From a checkpoint of a small transformer trained on Wikipedia: 7 heads of 64, no biases in attention or MLP.
Each number is 128 + 32 x the weight over its row's rms, rounded and kept within 0 to 255. Layers, rows and columns count from 0. Numbers have three digits each. The size before them is the row's rms in percent of the matrix's.

# layer 4 attention value, 448x224, rms 0.0914, rows 243-300, columns 168-223
094:126080087084136144169151118205088127127140109104140117140079155140121088132118083137104086147054125102136139163160132177131080170207102133141140110159084094148119187107
096:119132107147145064155136113110132151158097115152145051125177140163132088150107163100194127110216097132139082038127155107153129087154110146126127085115101145104174115115
101:186144133158126137124087122095205082169166060119082166153099094123121103072165139152062178082124127154132153091087178134097115136127185112161072141092135095118128185140
096:153113074084090138151079109157080150123198130179150135144097167144109072170149130209095136134077143143168117152157127167147057067174094093106122101118115163130097181103
101:087149103140145148080145149108126118092144163189154151139174146072099068194121130114082098082101098104138130243166103120153164184143119090140145081174102145119078168149
097:090132109107160086123112168118165098171096074069137086162147125156139119095130082127187118126101144097115093143102118117074209176135104163128176134209121141128141124127
092:141078141102100135140105145145149093162143079118145075101079152168172152138086194123105141162163135141114119022123156122133120086119102153133152122100130117148215156116
098:125124134119108118179160100063190087178079119167067126123106114136122100078120087103116138078190093121125077015138169096163128101139157159126155123090157150141216150085
099:125155131133116160074120130113172065121131125131139100119152125123129114099134093128116146111177122135149167208096174121143164175083133101151142078116136086112171187179
105:171099100124098108134179112126135189126123103134180068105153121149129075111117132099196116075161145152143153049159146097126139141150153137134116075109152120122195126131
096:164169099099155104161111140144096130186161096171124188132163091131171162132150081120116153073205162104131078158046115086108126132116106119121087149142122122126085176145
104:114138057150123147127128133079227142152107130185145120140133094130100122087179143085184151077146099140141113100136179098144159165134220104110075124131133127126176170126
111:127145099127183155143110132127171107155065088135143138150158078137096038063167103100190138094168115159144161138131165123096158111128176111123052080118127108133111100134
091:084166049112162131123144106072125105113107087139095170156166147098133129099127092119074181124129128096121043202160126134178164146106104144128143104191152086079143091133
084:090108086123163118147096146109068121121106061156089100127120074095124103100135204081126233138172161134127122106104132124121061187144109082163141129169126124151128076120
081:168143137129139118199092137093195098137138042100172143078122092140137078109113084111178113106153156138136186065128069113085107080127191092117094132109139202139149175120
102:092089076129137190162102193124082164155107132109176105076167143156131122125170122074118160147136149126135137142064155117098112099141121103132172161117096122149139139115
087:118111143103176117132114120055129093141063180186108113098201207138166129212160117215144085168148130129117119107133146101136157130132136105114061116102117129129065117121
083:136102125133129071065135105179140078137104173175106149165158069135134117157110173134131180142145163099143130125117168115105062127124089097114125086132118112117119087120
088:097155034103164147142144144120063114102147111153134086116145071120125163140170089085093190136115103098132106185078070131124086122147144102110164121212186128139129115139
089:102128072127110161069105095168183099144161163160106172176103123124093112087058102123093148174137142108167116126103066124135096126124131108119152154158167138147122186133
082:104143119091068197145123119140224084071073050164144135103120105133064204167093156110124127148158069143085121143093096067106171113087130082119159185121137195144106181156
092:160125144159147138133101108128174115116095103159094124131071128152113111104145200094102156140181123131082072077156158130151193142065127084127186088175066217100089075142
096:151105180171165082155129084131185143140155130100128110105100127169157057090169126175147108127122120184133147052150214135107119123148136099114091102071114154137141096111
089:165174099117119140181118138106107110092172133086200121093122139108229155194143060154132060186100122119122151120104129119125150075149153131133113116130109083163171135144
087:109133171117129118124156065122142117151141187175174096087169164125142103078138094112139146182154163146120077208138154179157137136081096136129171109164120213101106142127
094:159134103141104107115137163173170146130149109158100182105119142104127126161127106082146157137155087137139082075095111079133136160137159113138119115152145105137185174133
093:140113127142095126162048179167125124132185022090130133175073134135116170127133152134120158177120135124130067165089147164089100149095110152141175177217112182122142153168
085:149125207108064108140126146133155101113146025152112141175134142147141111107077150125093094110165108179107059125170155149097137198121077166167159104156080163075134132149
080:120157078114108105166086153072156130076119114135106146121140087155141123117154181064138144165076110166113181107126073121131088082165167118159118108175079132155112091150
095:130146153125076194120174124081072134133153208145139134072146101131161145188069078049098136116130153132119117212105113154136163097129127154128117113180123134100100115146
097:102114162136152134117137112190164149150110188139178130130155114146183134161136162165092130152180138114066194148105113118088158069153188078104088077143138075162128103094
087:063105139093164116096161092128126127154153112101164134112166094144187153135083115198129102105108153153178153102130107124116093093138149107116104130076153037151131122109
086:094150062129169135089137117053127134156066142188057130172137194116081092153119179173072217108155139126099089211144183112149085167085098159138117137156132089069070090136
081:036106136101140107152151104154180113091099141083135130107101091096139183123099120122145091097108114148117169127143088113122094099105185156122073152136136103133093186119
082:130131119160090186164084155179112160086159123084154141113114133139159117208169145117165197101081136111136137127093126170101093124097161118104116141134085184159110107142
092:115095096130109129099107154128076131148126174122139107108118145094109143181098101171177116069092156113152129119093088110143099097134111148112158223105139101149122142124
087:170136152111071094133077129140163146119140138135078139108065170141155071071156160138136105141145085167075128057163171133100165181133124136136091125106094173118111128140
080:101100064127133203162121138116116162136110122131160144095138138115161129108108091110100193191135149103136132165077160134155133133132111108125138137121119070153143117124
091:142147124119192080082173111069089120150141122129056124171157186120048117134113139206069116114141120109097069174136146183165163151104083206151212135159149104061136092150
086:122159152086093165056186105069107142144098174141100117156103189148113180169071088169095146110087120079153084182141123107110181134122115111111160150132149106093153131141
090:206139116131156126180142102128123158119162129124178106115135124129143111081142094120131051136095123154109085084128154189127150097131112091174151103113104192117130122111
090:164117132135088111113105140171101093163110100163153111074167113146128093095147133151162128142089102159145148160134122117140098094129025074103111139102096160114138139132
092:157109153127120111104154099117182152134022168120085090101077110131133133130122150144119165126133149172090163124146153139126186158121111086150083107078145064136119087093
088:196151107117153132168144135071143148159114107126137132101173157142054152125146068136108114077139079122165123166120108145134123137090173155137115160136131163134140090147
090:146110165126105070087129102205103154141150149180095123157095117159141172128128130181131087167203084127121075127154148152173110185164015164152136151120118058086165132121
081:130137129119102086157096107202160125109133101124128111147136108124176130052104144119141059142206153150082129172125105195129145198122123140159097120197096146134172177142
095:077130148119089117139166127130127156104156222096158115124135044127180116193121116042153119101111170131120148075117110144132115136121167068131081115127129066154160073114
092:085159149066164143148169155125119160118141168080198150110174161099117183164106126145132086162125144150156207106100123177195115092129143159138140134092153118175171153118
093:176167115128091153139133162061097135128126140152126090154158127116061172109133121071106141146165145083116056193100163155183163142088104162147185118193143165134116120146
087:109136105127155165183113153137074154091081158121111108108137131119161104128140052063160074167109122175119186129153107132191148099143149024114079106148122180144103161138
094:134146143110086159100143084118150115125174168170099195141136144118113129165029118105094093176156151107117042180126142099125132157093112156125179125159075158110147103140
085:116127179104128072070138097107134124157110114136059102171149139127101121121115075126151126072140135095112156141179097148125186156164095113145102154102158075105100127164
088:135126028172117128136124108174148125098070074109122093156128112129107149137094182122074142077153159110133104170152097140118147119088145074167194128183171137131159135117
083:154129101148097118208092167144085147120162110078170097108113117121146148138142069134153093124040142121150102110122092143122121082163125048127140099098164081176154140129
081:068139103146185117117024116150138159087144085120178034095095097104169182144122182150208123123138156142098055090115112071074112143089172113101138163118110130175114187158
100:150129140114085145091169147121131160170182111084083162178119138111146159131120110152062133139134144154126087142125181128167168170141084166142178098191121104135140148109
086:168127127106187108189105096095133110109056120134082154123122123111111086144108126111145132083211129091131157134150104154111136110110193169092095182185116193161149134141
# layer 4 attention output (transposed), 448x224, rms 0.091, rows 243-300, columns 168-223
093:118124151140071120167065130130154153114123125174108152106100162085137141081115105084092111147152156094185152175126121135120035181150163086127131099142190141127110153183
099:141050117101128115092145136141153115147098091139140037150145126113082076137170093136136114167159070155121098187203120116083120101160111159149110114139062141093143147103
099:122140098158096151111115102114090121152106112130081165153163073098117136127128114167130138150153138111108126095033130128065134058092099137133122125116110105185149109146
095:174139149150068097137131112168170177114098129174165139143128171169167195108120148081113116075144132147126156192142100155149119147111111133128065087086174157094161140147
101:145110135201087111168129096159124149149126212190179173098160133101113096098091121105110138130128156151149148106107125134164072111156176106123179130146083172153094114088
097:118156150169113101134102121143108097084108102135098151106158112136056127129093101164105123128184097098113159046141144090131145101137131155106148145142136080176130123147
097:151077084093116132100078163136146112179123067118168078085140120171164126189158147159126124136099101088092107146062107136170130155098100134146098090121177109110090150130
101:101067127086153130137107130129175112154150117133118070134146109107139082169131135080125111140146109123107127133117149131136087128107129141153117106164142149125114139087
099:126107091159169116147111152154066180132101207163110125135131084156102087155097104087144116117122197107172112071055138100130123066162182123153179103136122087186130077113
106:128104142090103109119134148162111139144145122086090061120140163169063059127154131107181114135122095158113110136163131142142098148179105172124139128105120063143139126130
101:153160091117142089096139125168092110119080127128145144183121094128077162149171138195134145117178100126142162165127114190022160074123126149067119121127106105137142151127
105:119092110113132128114162160122130167136122169085074132134116073118095051141131069102146125188115119124109141075112175137072150036163152175117181120138114093177128122111
115:099131107152166110163153108101134162151106132093072166199129094097082075090135075098147127140138106134124121115159169116102148036148113165134165152119124080169204152153
090:170102130117127109188150130131103144081142166131101055147107040182193109170115132119123124119148079137158128103087171183128121139138114129154080137142079135157174135146
083:145166094128142104122106059157111086144094171129125131115057098189132158148118091091183070134124101143169099092115115185142186105127099172137112158145143144122151152112
074:097113175114135129071107098152106130131141121133161160103104136120115151162151120147130107136083135117150103136171129159136087132129110071082193140106166082139082134086
113:131094098115084125078142121145159076120141160114126175062126133111097137168093137125073117151115109065102117124092097116092100092133121150168118098125097161165090191112
081:122143104121080172119150142154137130150105095081136136118145147073144151094103138081116149143109115075141112148159079123108091125133137119140182176108104161123128101171
077:082115162178106180188166137126112162081126167073053093133081132147143126112124088135111137118093129116153114133173194085149180172153126164114080112063081118101110141104
088:131115110128085103158106094151162063146113163163111085083114091114137154136104133109150117085162062110136130080113139132113149106135118159182128182151103172138074110096
082:092111169161126057167156099072104093077146082132085092139093112147145109158168113129106118123098120156066084135096167109066178102159116138153111063176048105125150175100
077:110123115133176128127130051098138127150148111126115108132149126084134104116151102123121137112107122126122076171108103138095058071134157165155185108162100118185120095095
086:113121083070135144121118153156115169134171152121100136131103173111113118114128122147164162128137158160150136162110103112129126105151104179128131120168141109128191141099
095:113172109114116173070095113179108146112128064130122169159134177121105128120154143151178145154142173124130178126133077108150145171128106148082147114090167062132130159176
088:153086148132126130084129112128168138145174120129173107150126089117140176112121142150073115108115089106087146116098115128146097104152144125143102133174145163140061162124
083:150164111124096069118143156100126157082102133132087096164115114162113124119113156149083164125122109157130104111137118085118172168162139087184083140136079050159134140175
088:112091190129133150098113095119160142079132084113166125141118100124144129160157170154111076115112159137081120144119164156135041086097141173124148076088103143179059162106
093:126108096133180114136177085128145099120113167147157125139136089178121151173151094112145127181170092133134124098117150159071140071126115235166081073167063149112122095107
082:155154070143196129173115120139108141147094118127116103143144086151119122128110129117172128139148149168148154095141147185144084124135138158092085111114154062141148115140
080:144126107134136139134152067107151119091108137123163136102100111106109157146085054139141112145135085092112077099103142182118059083115171171123147203109157115200103122136
094:118120170137085038156175136120166132126146122113151100155095095086157150104109111192085158122110013132067101132083160115134089090146188132168113133135114155167079138145
101:101128150138081135124158185138118160107158145089099069096123134122139132156132113178111147138135092126110120136119160070139162139150126130098112092107111184129141229168
085:108127156191110139138115116120106083119125155115119145141125148166101136133126164133098134121108156095079135145121130093110168154161116039097166109120141131115137153138
081:181112121134131126197114125145103130095096108130071106116061084176144112102103100058125122169137133127192079123138120124126189162123132141159152110115085143175192066122
073:129195138127170138111130118077142175150179073111166139120134117127140134117119024131145084139077116108106125167160165159151091168144141135088155111068160111155138094132
078:171103125102128151083146044103116140166175141134144173144144150094100156109093084089091062178157117075126107113114085105147120101090117192168139134195157099092049119140
092:105152138141093146115096118095139086149088084130128193130167170102092138031118148098135142117122120123137151181166112125108138163129153119143165142116194139123122010080
090:140152115131194164111124088129135147136146068106171176166126122120125130123160078135144137143141148144148132083138123162134117092128121137109119122167150141078128153179
094:136078119132100121093164112144117093091126176133131133107124105148123149180124129152042105144134089067110109125064136134068118083132121153171083101154060181157105196129
090:144128066140119131176117139158122154128095123138111138142157063151161096075105147123168174101165091202148184144138121114118129202124110131126125139072136142160160046133
087:120073114114157105169148124126134114110157122138128129169170064135131101124115135108081145117096114133114120129140121094136077128123137129137120123146118104100146081131
083:132156095092124132055103160172131111163159136108140168113132136104130163167114152159118138125117171134105195123090050096103135113137100111124073120154155087170096200169
081:141170177137144162200095141146098093083108112138138089159125141127127096167159178142150081116189227088151093073123114186079170109142155160131094118113136158106103156119
086:116155096124128134126121125147066179165140133078136128109142117131101126113122132146143124150073110122132143128116108100179149139103152070059177139120166145132155202170
081:165110136107099131146098099162119145168182136187161160115090130148173116096136161096080124119181169142111115139124119156165115133045037085140134118171143121057084127058
089:129171088188125141133131159098116137158111106142086092145170118130120135097147147131129141117141123151159226107118141148122183117099126109132064129147122126081100096145
078:155178126152191122112129123096109132159168099089195073109096120136108156144153123153107138117112080201147192092132155169150165080160108102133111169190159121089084159152
090:178159117129148110090131100111102137153120128135145137119131109117098174123085095175120065147089082129134126141080131130216100125096120131111102158154167087167048189154
090:162130168183127140058159156082156131145183129149166103125150134097119147118141176136109121115153126069101119174072097061115119086125147078091135104200113166117083154162
093:127098079115129074152142157153115091138125144131136104118108120131178104141111114147132170123103051162126128152110109139120091111105147193180080172167065123157149084127
082:143129165038191104080172140144123138141202130127181144133048111083149153152130116142123083109088122070163095092091114121118163102150130126157129118173138160137097163201
096:161120124137144076166159099081134134086120106106117090167107074160146145118140121147086187141101088176097118139114136138122096116144142122176059124200120083125109136144
088:088164140130159129177108180116107168143100122145137133148135128095158160122150142116174132087085146194142189166172115147124106182114136160076180149040136126090163022113
080:109117160160098158163106165109129159136135155112094091082118177137144149142162191121134179093108107180135150164139121112155194144206101130094150120113084117146166111061
075:095164188137126143082102109141115104151118135180164128133197115124131137153180173154187123127121130079140175103124083156136153107108121140115174159129136118118098097135
076:149149103115133160104095101104130061157136126113137204092125156137094144083073086089132098123087093110162117137168074169120115146128153137158151171130154105133131101114
097:136090112155136115112173142136137127110123144135114116144125101162107111192136142139116138184163102137098167071106130081110174082130131109089068080174096142110127176209
077:118115154097106131126115111122125183132150151179168128089081157127114162054103128144127187099112119168158100209103155145137115216098130135149169124137131106057112058060
# layer 4 attention query, 448x224, rms 0.112, rows 256-319, columns 168-223
097:131067181115133106185155138157085151087124151073133199136169134131090171161152109101098082141147165176149188109103147153165111054199098142113109099113085171119166138086
093:109110121101111152131132119114114154151121124134085141033180133183124145094166116080100139103111060110170148142105230162109156116169122120142102121100162116108129183107
078:163117201126113078118105117115116134118195134089132097107109135101188142164111092119099139095099079088168143065165148108129121064143153136073127208149143108146128141133
084:161099111158114116127079146127186088172172131126151101153086116112137109167147121172135165141213139156050104156114144104103119118156101111098123158090159170165107153116
082:146179161098128143114197111132116154086097067161146120092109163143158167126117114180110089122100102119131151170167134099123157142113205188130131105150136111101072122122
082:126120148063197117148114127080158164100125166100067105113137112134147186145114170147165147076083142162112122093079092126094133081116171118106083157137081104115120143138
089:110139137095167116190076168125106116106072166129168115180125043097089100142143140103227142128167179153166136089140162161108109090114100110137051119075135129129169110112
085:163175141170136143141166144081117153115095155122127119118158117107137163118125112113124134140168147138156137125080085146160140149162087143165092092118093090112164140106
086:129025142127162099101153135127150208139187149073144202122200134151119173150129129136189143132146139082088122136115118133085126133113151121104091158104136111129056166147
093:140117107093143163212129164134137101116112087150168133146079120114173053160177148087201166139172121159097067126126129157090103092101128135122145138131164152193121104118
088:130149153162115106067169099163077071136059142136118128111129143113079176134120076104070113140082138078198107093160172147162168148128119102161108120072093118117113120159
092:120091162144191030017115140136127166129138125058135152097192076157113149166091124135095086123078067118152139165155106146098162105157136168163113108153136107082074174101
096:134092115108117100141115111107122148122157146100124098114153144101122138114123147151084162175099157078095119086127198119112193126127094136090091104145091092148179113127
100:160066167119142119046155148109153149068154145103193171095143153144149188104105085189095101091107171126195125205160126153093148051150100148151105117151177160115066154109
106:129148149119163176168129142215180159074069101152108152122106113165170104136204133119173125127187140126115166094127115110085128109159097147100080124169099117169163202071
102:091187120164136116134140127127102122125151151173077136123098140127128149092137105125120054083135132069174059076156095128120111129106170135162138162136078150071102097164
097:136121122150129151087077159128133076123166123135136127148116161130181146054113145188139112133127134149165134127145107144134128144111126185120145130154128170127105129130
109:074180110104094166186124102162086095130138141158132098193092103111083033152158113107154123137156163135122121110143126091161150180104155126099149096093106110177150095167
115:119079114046120162143125137161057125147101149070124137113163108153129113136115125136186162169158178165109133169131168125101153101114137110091101118113088082182151130087
095:106046132113135204111109122115125190090161085075127182112113133161160191163109107150087106139104144150102151159158153129115083095101091109128164122160112154133108192149
113:110129127110117157179132124178111146138137112075121132125124117119087074150185136130147185166146143180130181146095163098098159155119143094125102098121115090152170129074
096:138176138122102190213151065155189147088070104124162129161174160169133080084158128128126141115161115098152122179103176073161111179120139100099104115159102114105136149105
101:121102107125134133129127135111144074044187097184114062123100142092141096157148104099198149143117144194147100096109155133083148157137124168092154135124066079107096104117
103:097108167049139187141106159113086135158131131143099138139169124090087101169042150156132155092122207133131165174141130085136150129119150058154138123091092098110108107122
091:127148140131145133088105097132154160057158121157136099142076124167194152122065121089130082127170109175143056134151185169150101106109091168118127109133125172112144174119
106:089085104123148179169080214134088118120168178096142068147126139121140101200164139122163121140098159162129139110107115165103144121121169096106138169127052080141152122117
104:111087117126130100087107154151131118144167108145152123093098171105102130143096127080156090109129125102101119099181129193139060094128043135147125160174123194175052134153
104:108159049128137169135091146155111112130109112136108082095106177151109141124169129140174177124136132185095132128126129169137144157154129136103139144114100136095192119102
114:137201175186089086135136084095142193114110124146116139150085104141147137118106167108094160118137129104131109108053137139125126136093137125143131145157135083071101143162
096:161085103142136112147136150139142097109121145152200101061113117151182125164155154099144142137195071126096129082126163135136096107136101136090098139146085138221106154079
094:141174147076071182074109094109129121108149043128091112119143137128127144065160109176145104080122149138120229173183141109151140159142135103092141160083166110098108157120
104:154102062117137119184078173151131083153111139148131143139148109156082064086119148187172115095173051133117126129146156135180110148103190127171158161127158117127137076130
117:174150125138096076115162067137138113118135107150134166146097087140129111114129135124102117111170058063085112123111153107169095124131128170174141112159177150147038116192
114:130070154127143198091110182130125132122135141101160138113133161125154131174115124123127090134084191146112113105164120146097082090124094126098111135100116161220116104130
094:120121138160117134090119139119168187162182143137159173101138131122172159120116113138128084110140128097104100142133119115130030132195100166092123106171148159174074157186
098:120108137149021123159179119114106163104161064131116064192112166149102153141187114115071121160159124185095111121103140101113119165169141085138151131148108067121153151139
098:146174145159101116196145119115133131144160100157128123186186138144098116120097116164123130122179117131103099136120094134173111126144133130172173159148158075092116099152
093:139159120106120114112152134110100105134106129132095181135152115105108135101160128123146159137122116080138130133146131074157177164116116147127104098108185109106129088131
117:098166138137140150122108127111151134185132107120097184183158109167070103085106172106142124098109130086173114101165070097140131107101087148150139116142164154089125121197
092:081094164147116131073122088151146140150115167134105190065127137084159181106108153134166097099163162073173145154127116117130112094149148099082099157158190148102018144144
101:137084147159129132163131174143139114134133190139073248122128183087110108095108136128151104115112130098131123137135113125117099136082119156187160129149168141124076047185
098:131094107173157141061133133108146115114124136124164143049100118120115143150151106121115143162109078101087133119082114110069148088147112141126116080148128198211100159128
086:099138180144119090109202119129153129156125145130134095144095069172123103179103093123085090087154101095116123151130083125142069119119175120135072094183106154168092194128
092:126114103154155115195139128150142130160104127111109174143120107132123126084153110125141156155151075131150113126100086140054151072107158165164127110181129139130117118171
102:109099159105108130104145144112110099133123108119115163075156146084078131126127126140142102158115150110108167126116099092124117159157130084092146138127140176193101130097
088:135097128133123121083131114137149102092148092112159086141104101126095129183113124105104106156084137110082122101093088128108128139204122128127121118142096137178128193120
098:141173116119114122166119164134123145132160168117142130186123147159143107174102173105122126084073140178163088109147135227147113097080104211144138144183084120067136116144
092:147170107115173172084141133103119089120132163122186177081103108122135126114139133113121152087112081131120148134212105184176144099117107196126089075126104122077184164125
104:085109155141140120090149132122077101175138115085162090140189106128101132182178074119140133117089162121087093117127110157094127133140173105164135167119113124149120080113
091:124133164109149077171154119186115135112178122127084103151088077139171118086140185162141133120192094165118190117180137129114151183146138134179182141137125105179151078142
093:109127099109177141109144147058103113118136127117165189113194166073088128133133086137096078180118070103088118119123111072115183102119118136111195105077108157185147176123
099:110154215129095129130136103110148141117116090149109109113146142183125142145096141111106134138097189171111151178111145148174104175116137058038184147129112092090170144091
091:104115133089103175128171179056103147135146116148121113184184153099114135192075109148094092140062176126093100096133119088104116152121123087144143110091115124121107159114
094:133148158115168110151135139123138140145139133146099173166134103115142104127125095137122101106148138136129114136195159139172090161082103150157186128122181091110130025157
111:117109134127125146129175139189146118117088106135102121069144093118123116109193132132138156142165113173112193190065169083137126141119169094065041099098137113149126161098
100:121142097138083156075145125144151131096110137135143085089104141131078134139140124097108134161099082131094161142058108149103106080160114130102079098147090157165151255097
104:112117166112111122157134122146127156157167098135083135153166180100087099073133122114143095133135183181141126144203136090163083138115113099139157162109130111112150075148
088:096167153104120094170155174093114134094153182137080152166140085143096146152123083192133084136195101110143126150155097094134138133102047173196136074155112194199098151151
092:076166139136191189115123135117124143171130095130203150108186179114123140179145122095198098141131126140140107128182111129166115100198138123052119181070152068078155144106
097:119154141111149134123152129109096134111151091117121097110202105123159147181176116163138118175136150153091135120124161072139120171116144085074151147068109097137178133037
097:079201127132115128126126115132131128114132139159150060109115144167161125127176181130122102095157125190151149157165148129190079131101133140094092094101101108098102134119
097:104058126141190146127167163103112085126083115141147148117189113123153124143128069126150128171127144125090080112103145085038161080129138109136146146160131135143126128130
097:107133115073160174163122171158102139101128120118085134190173176098151141162086119101156111174086172152172121113147152134129139159103105116106143155092136105097151097142
098:120163092108132180104129137112067113119139065081164066144158168143095129115191122125156105075094141153132154108130129133164174124142136107110126121032105095108136171111
# layer 4 attention key, 448x224, rms 0.11, rows 256-319, columns 168-223
076:137152110133143102099129104145132105115078094097146123110167170164086076141112053170150156072169131153152130105166066150170097133114170094100185113118151125190140128139
085:142111070088129134123163145130111118135119158115121151064143139161140089143093142127114166100174216113114166066171163140125101131140115059102097134169081127172120141080
079:135111126083121133114134210118093156106111105124158116154123085110164167106111086050117102100115171074134121158093096118154164107163171102127117180159105130156104167156
081:130102068115096088138169058120113159082128131142141116159103186118127161076161134162137148177106170141059134146104126133110146151154096169140206104210139123151064156160
088:130190105151120135115129166069077162123178142119123096160151097130174151125186151109149099056059112142180090165165114147174120187157185134130125120124214120118149213146
083:129109138128054126126092116161117187148149174134122151106099128137161120099140127112147140168114158123105165104096116133179103139178063205155109129129125131153073149110
085:096159125138112089158199137135169125140149166118162079155192199096118112089099197144117145061162131128146211090157117156157134146107171139131153139136196142159087143121
082:077046194155168129157187106171163111117184125174109135078136114111122102098120054140100156158113148128144085149103148107090138034129103134123174113148126140173102121171
086:161168144127120139107129136151129172118092087135101089170039133134152137086084161109074093110143167197080139107102140105124111143125139141114191116138082147169105072134
084:158113152105151119105184098149114135140078114137084129056136198128095121117087195186130213131149122089157168151142098097124126091109091099155156102110135146092089132179
094:133161124134181154179122171113126137123119078093171118136069047128145171166163112086132082119135114173143125112082164136105068107092151163140118170143055161125178162085
101:126180117158152141118066186154151106105070087064133133079070112131137153122171124062144137172091114070110146107144086164082160122159153062118124147131132108092076113126
103:164152085131135138129121177114134135131125121092142117130130067119155108116146115124115042086164116186127151100102135197124087137163147167098124155108146159111188147082
093:111069208137136091137138154142109082072149148134117132096088153110121088126089075124160152106061147092099164080183134137145156097142060111128112079146197110164129104163
092:085056133114075068157126058120054130159104135145108116173174127159117089152071117137119128109138106103126072091131126133114126093104092138124110058107155110080219115101
092:115152181144136147105162055165076163099130159094153109135121096175139149199118044081186119212081170142088188122185117129069098134143164122125094178100175107150145066128
092:135134120140106063164153120127057127138124084140133072145083119100131120143056166147156173163110138115122131146152149102158089198102176139159156151162080079172105125136
115:159161080116164110147084126115134137133128105090096088089117072113160140124133120126117089145099144180166086124088120147133086137142150155139148147089062161092167181073
094:155109122145132107159137111070100139142121137126079142103092107155050043176159118138130124086119107162088085142101159184118118118103117136123140074117108173109188110098
087:141156208147106132177170096150131112089147116186105129107117114096119160183184137109170128126110122119123139133161168113111171148057178124116124127152191124103174118153
087:134159128091085142118181090092115108128159173160063116158153015157097096149168126131136110124181156096181070142122134160100150123135113114111161128163177157100179183075
086:105173161130099187167162125115096161110141134131115101152156119138130153123143064122180115140146148099122158170123192129108146096122137147123044119125186153121139159089
102:140146128098182126071114129141174087139123093099103152144072085161083136107116166142085130142178135135157120100125099138136073157112165198132189130053081121060135125084
106:130097112125087128165166092130139118142116104139083159103176147111108109081142150095112139113178112127113169083108152156094126138109127084103099044170193127165193148150
086:182133133096161119139110106173112133093088112134092098110065113118140120147104117150129108187137122132158071154126126149120146105031149185085148163100043136179144099105
093:126109134120098122086137152136134077120137083122085182116106129062103135136105158150098146139137182150116136153172123105129127168039138179153144158074106127096161065104
110:152143082090163109200121104207207051119033113157129087107129123114087082073187194135124139144113073188154107113138143142120130146151159128120150116127112089128169094096
092:132148099117113127089163193113135125128140110119093146109077119133138169145140141135118144136110183151127102151100130105158091145115100149149168171092096129151127118039
085:106125141106160131136107141154071174131122143139179099126174104157162151170131103090130098136121114109151112110081102157137140118176121096141123114158136111197057156154
099:126106150081172137176110133170149160102108094109144065117073144131105105132131154143087102110139163167084128105126107106106131137075126154118155152111050120088129094126
113:162187139115128164099146134077104085079148090152105164117168157101124198101124097130113133169126148098123113178120127183124068126102094138113139143156126184117121157117
121:157127086187076128161153192101121172132129127120155168089098178090163109154117139160082136130174167146051183153082171130081165130138078131139142153134070179201133065124
102:092098115115189091148091110158094161195106147096197062127137122169142135112114124119148087149134125079144134082130099145134128078181148152117084137137108122157098133150
140:144113100077135132141141105122119088094110140161092145090114117117119103124113155143103129128207109175158129177183156124157141180090100148098187141136142142161163111074
111:135113116124154173081098138115151107156150146097131173179128095156127171069125180127088152106108131116253135139158113130111105164134159155143156182102114129077151123098
090:086147145164151104085186143114077095168087152130100144116149127068099127089098132136125139100133196130127135165119106139185078172088078159155110118143169175146129106076
128:093160098168102103144128116140141164205175129067168093155134104154150162139141091097108113124093083128119140111130091075115103089147167125158064160046172104048103135166
091:108056124094157130180125129160096192102109159153159103098108117176189109122163114099152123127148110136114159127107121162110122091149153100109127125166117117211129189148
088:147077118088171123146104153128096169137126161129196093103154113156211158142154149117122105109142144131140145116091138150123130105181137153114127115159103093174119144139
109:118187069121169176132102135098097119070147173151114121145128109148132139108158150109130141121118131177153070133127139130140112160179129145075202128146081136161092139103
099:136123081120134107177113091138152083117144159123141102110107063173176142113173160114147147115152105175156119138106152112101143127169172109094194117147121107173165162059
105:177090132137174112072149080105128050144111146137097154147104117176109093080081160128097131116232164118179135157170146169149140212142101114120088084157153144134135185075
122:116190125146075135115104133120162103137136159090137123174150135165118152110110112092099109110132138107170128125175124147114130122163135172128123166063128149006121108159
090:162082111113170102129107114129109144131108132132163072110113145188141098137141163162149143110126173137141112099118111145120147053189144166114164113111122133183089126071
109:168188122163095108156131138092150079092141122151086143168115165079103154132143148108085150123111136131125090184154141126125110194144112143165142117170145143059136132137
099:155164165159127103089159119105164077172119105148105179177136186103070123126090115141130126129153143102132075159172112134150118175114121148131090115110175143069152092170
109:087136113132138143132125113146157123138136133100166132107113098116158138175136138140147122165106105157127170100086121113125124098106198137125116117061132062148093157150
101:094097185094112129105126089115144137122127178150152163125071081145186160143135107154128118181154134113131183114085127130123069094136153133128130108070101091153099183162
102:174140121133079173079133145122144123100139112112091134173160156136112090090135145110090147081230121092155098188137151188127145210090123111127158085170120155097117154139
095:109129048126149120129120096119130061163124130098157134137104103146088144129163092128101098165103144080147134076111121109102135087206107088130077157104159118086105177097
092:161106077092112091152109095110121121121101123125141199153079148115150127125135135166132164156132121120087157152167125127079142148176117139189155160178184173144114102194
097:096229157088080129118110122129101113096110099071140103129161122116140182123143106096098141134039143142059131159089133094137114127082113121108147116132151150055146084164
097:191178155134056109146173124124139113119174089155090154112154157091143106115131155093101153134135104148082159180127134117131126214082092144155111114157182115110147167159
101:116106094144098142174143109164189150121130135074154137078099079129188149106167142096104127136111041117160142094101152136105156097128170106105150160139090108170190130073
092:166111185145135112139119136130102086087076207178111084126111255157099087116175123136119145108163181110137153157129136112101116104130099154124153148104145187089122148097
119:134195179132136115129134148117091070157130122133101124168105180088079117152102110146103098117096159138148115136187098125162128181124118180137112114107196151069116112175
094:155119070143147130173126138154097074102120148096123141103161103110172147115159142124057147085086088141096168132098161096145096105146147105137107112166090106134149129107
091:166138089103140107138115101109135143133174130111133105119125083120166156111157147097118082108119142133145159062142152181053110131197143201117091150109176131102116207109
093:163066146121114145107101151169150165123075186161135195161114173146145127117149138173084115166151102138110143131098118063115154107097121079154160135135037125173140048217
092:167120142145057142116133137133180151133085128171075159146155139070090152136128121112104157141160123137069120129099111143104151149089085091158114153149154110082164099186
105:097144126096142169165083137118117146110131136073175061110127133139147157140168145148111125137058160078117188092084137097099162052103124156134151145097102108065107120155
118:189073130110123112085156118149144132087117148141096132118128141162104115119096116133113159125188132103096109191139141155131161156079088159126159101143156128134097146101
112:192102132128099148199149137176144107081141136116102206082139169113132118150123169109141123171112050153124120139127185128161184167080129086126128143175147074191146127128
117:095145165102076152160167120096105122083149114154147211137156133086121133150126109145078148146191119104114158176106143164106103109081095140140131100138164162110085095206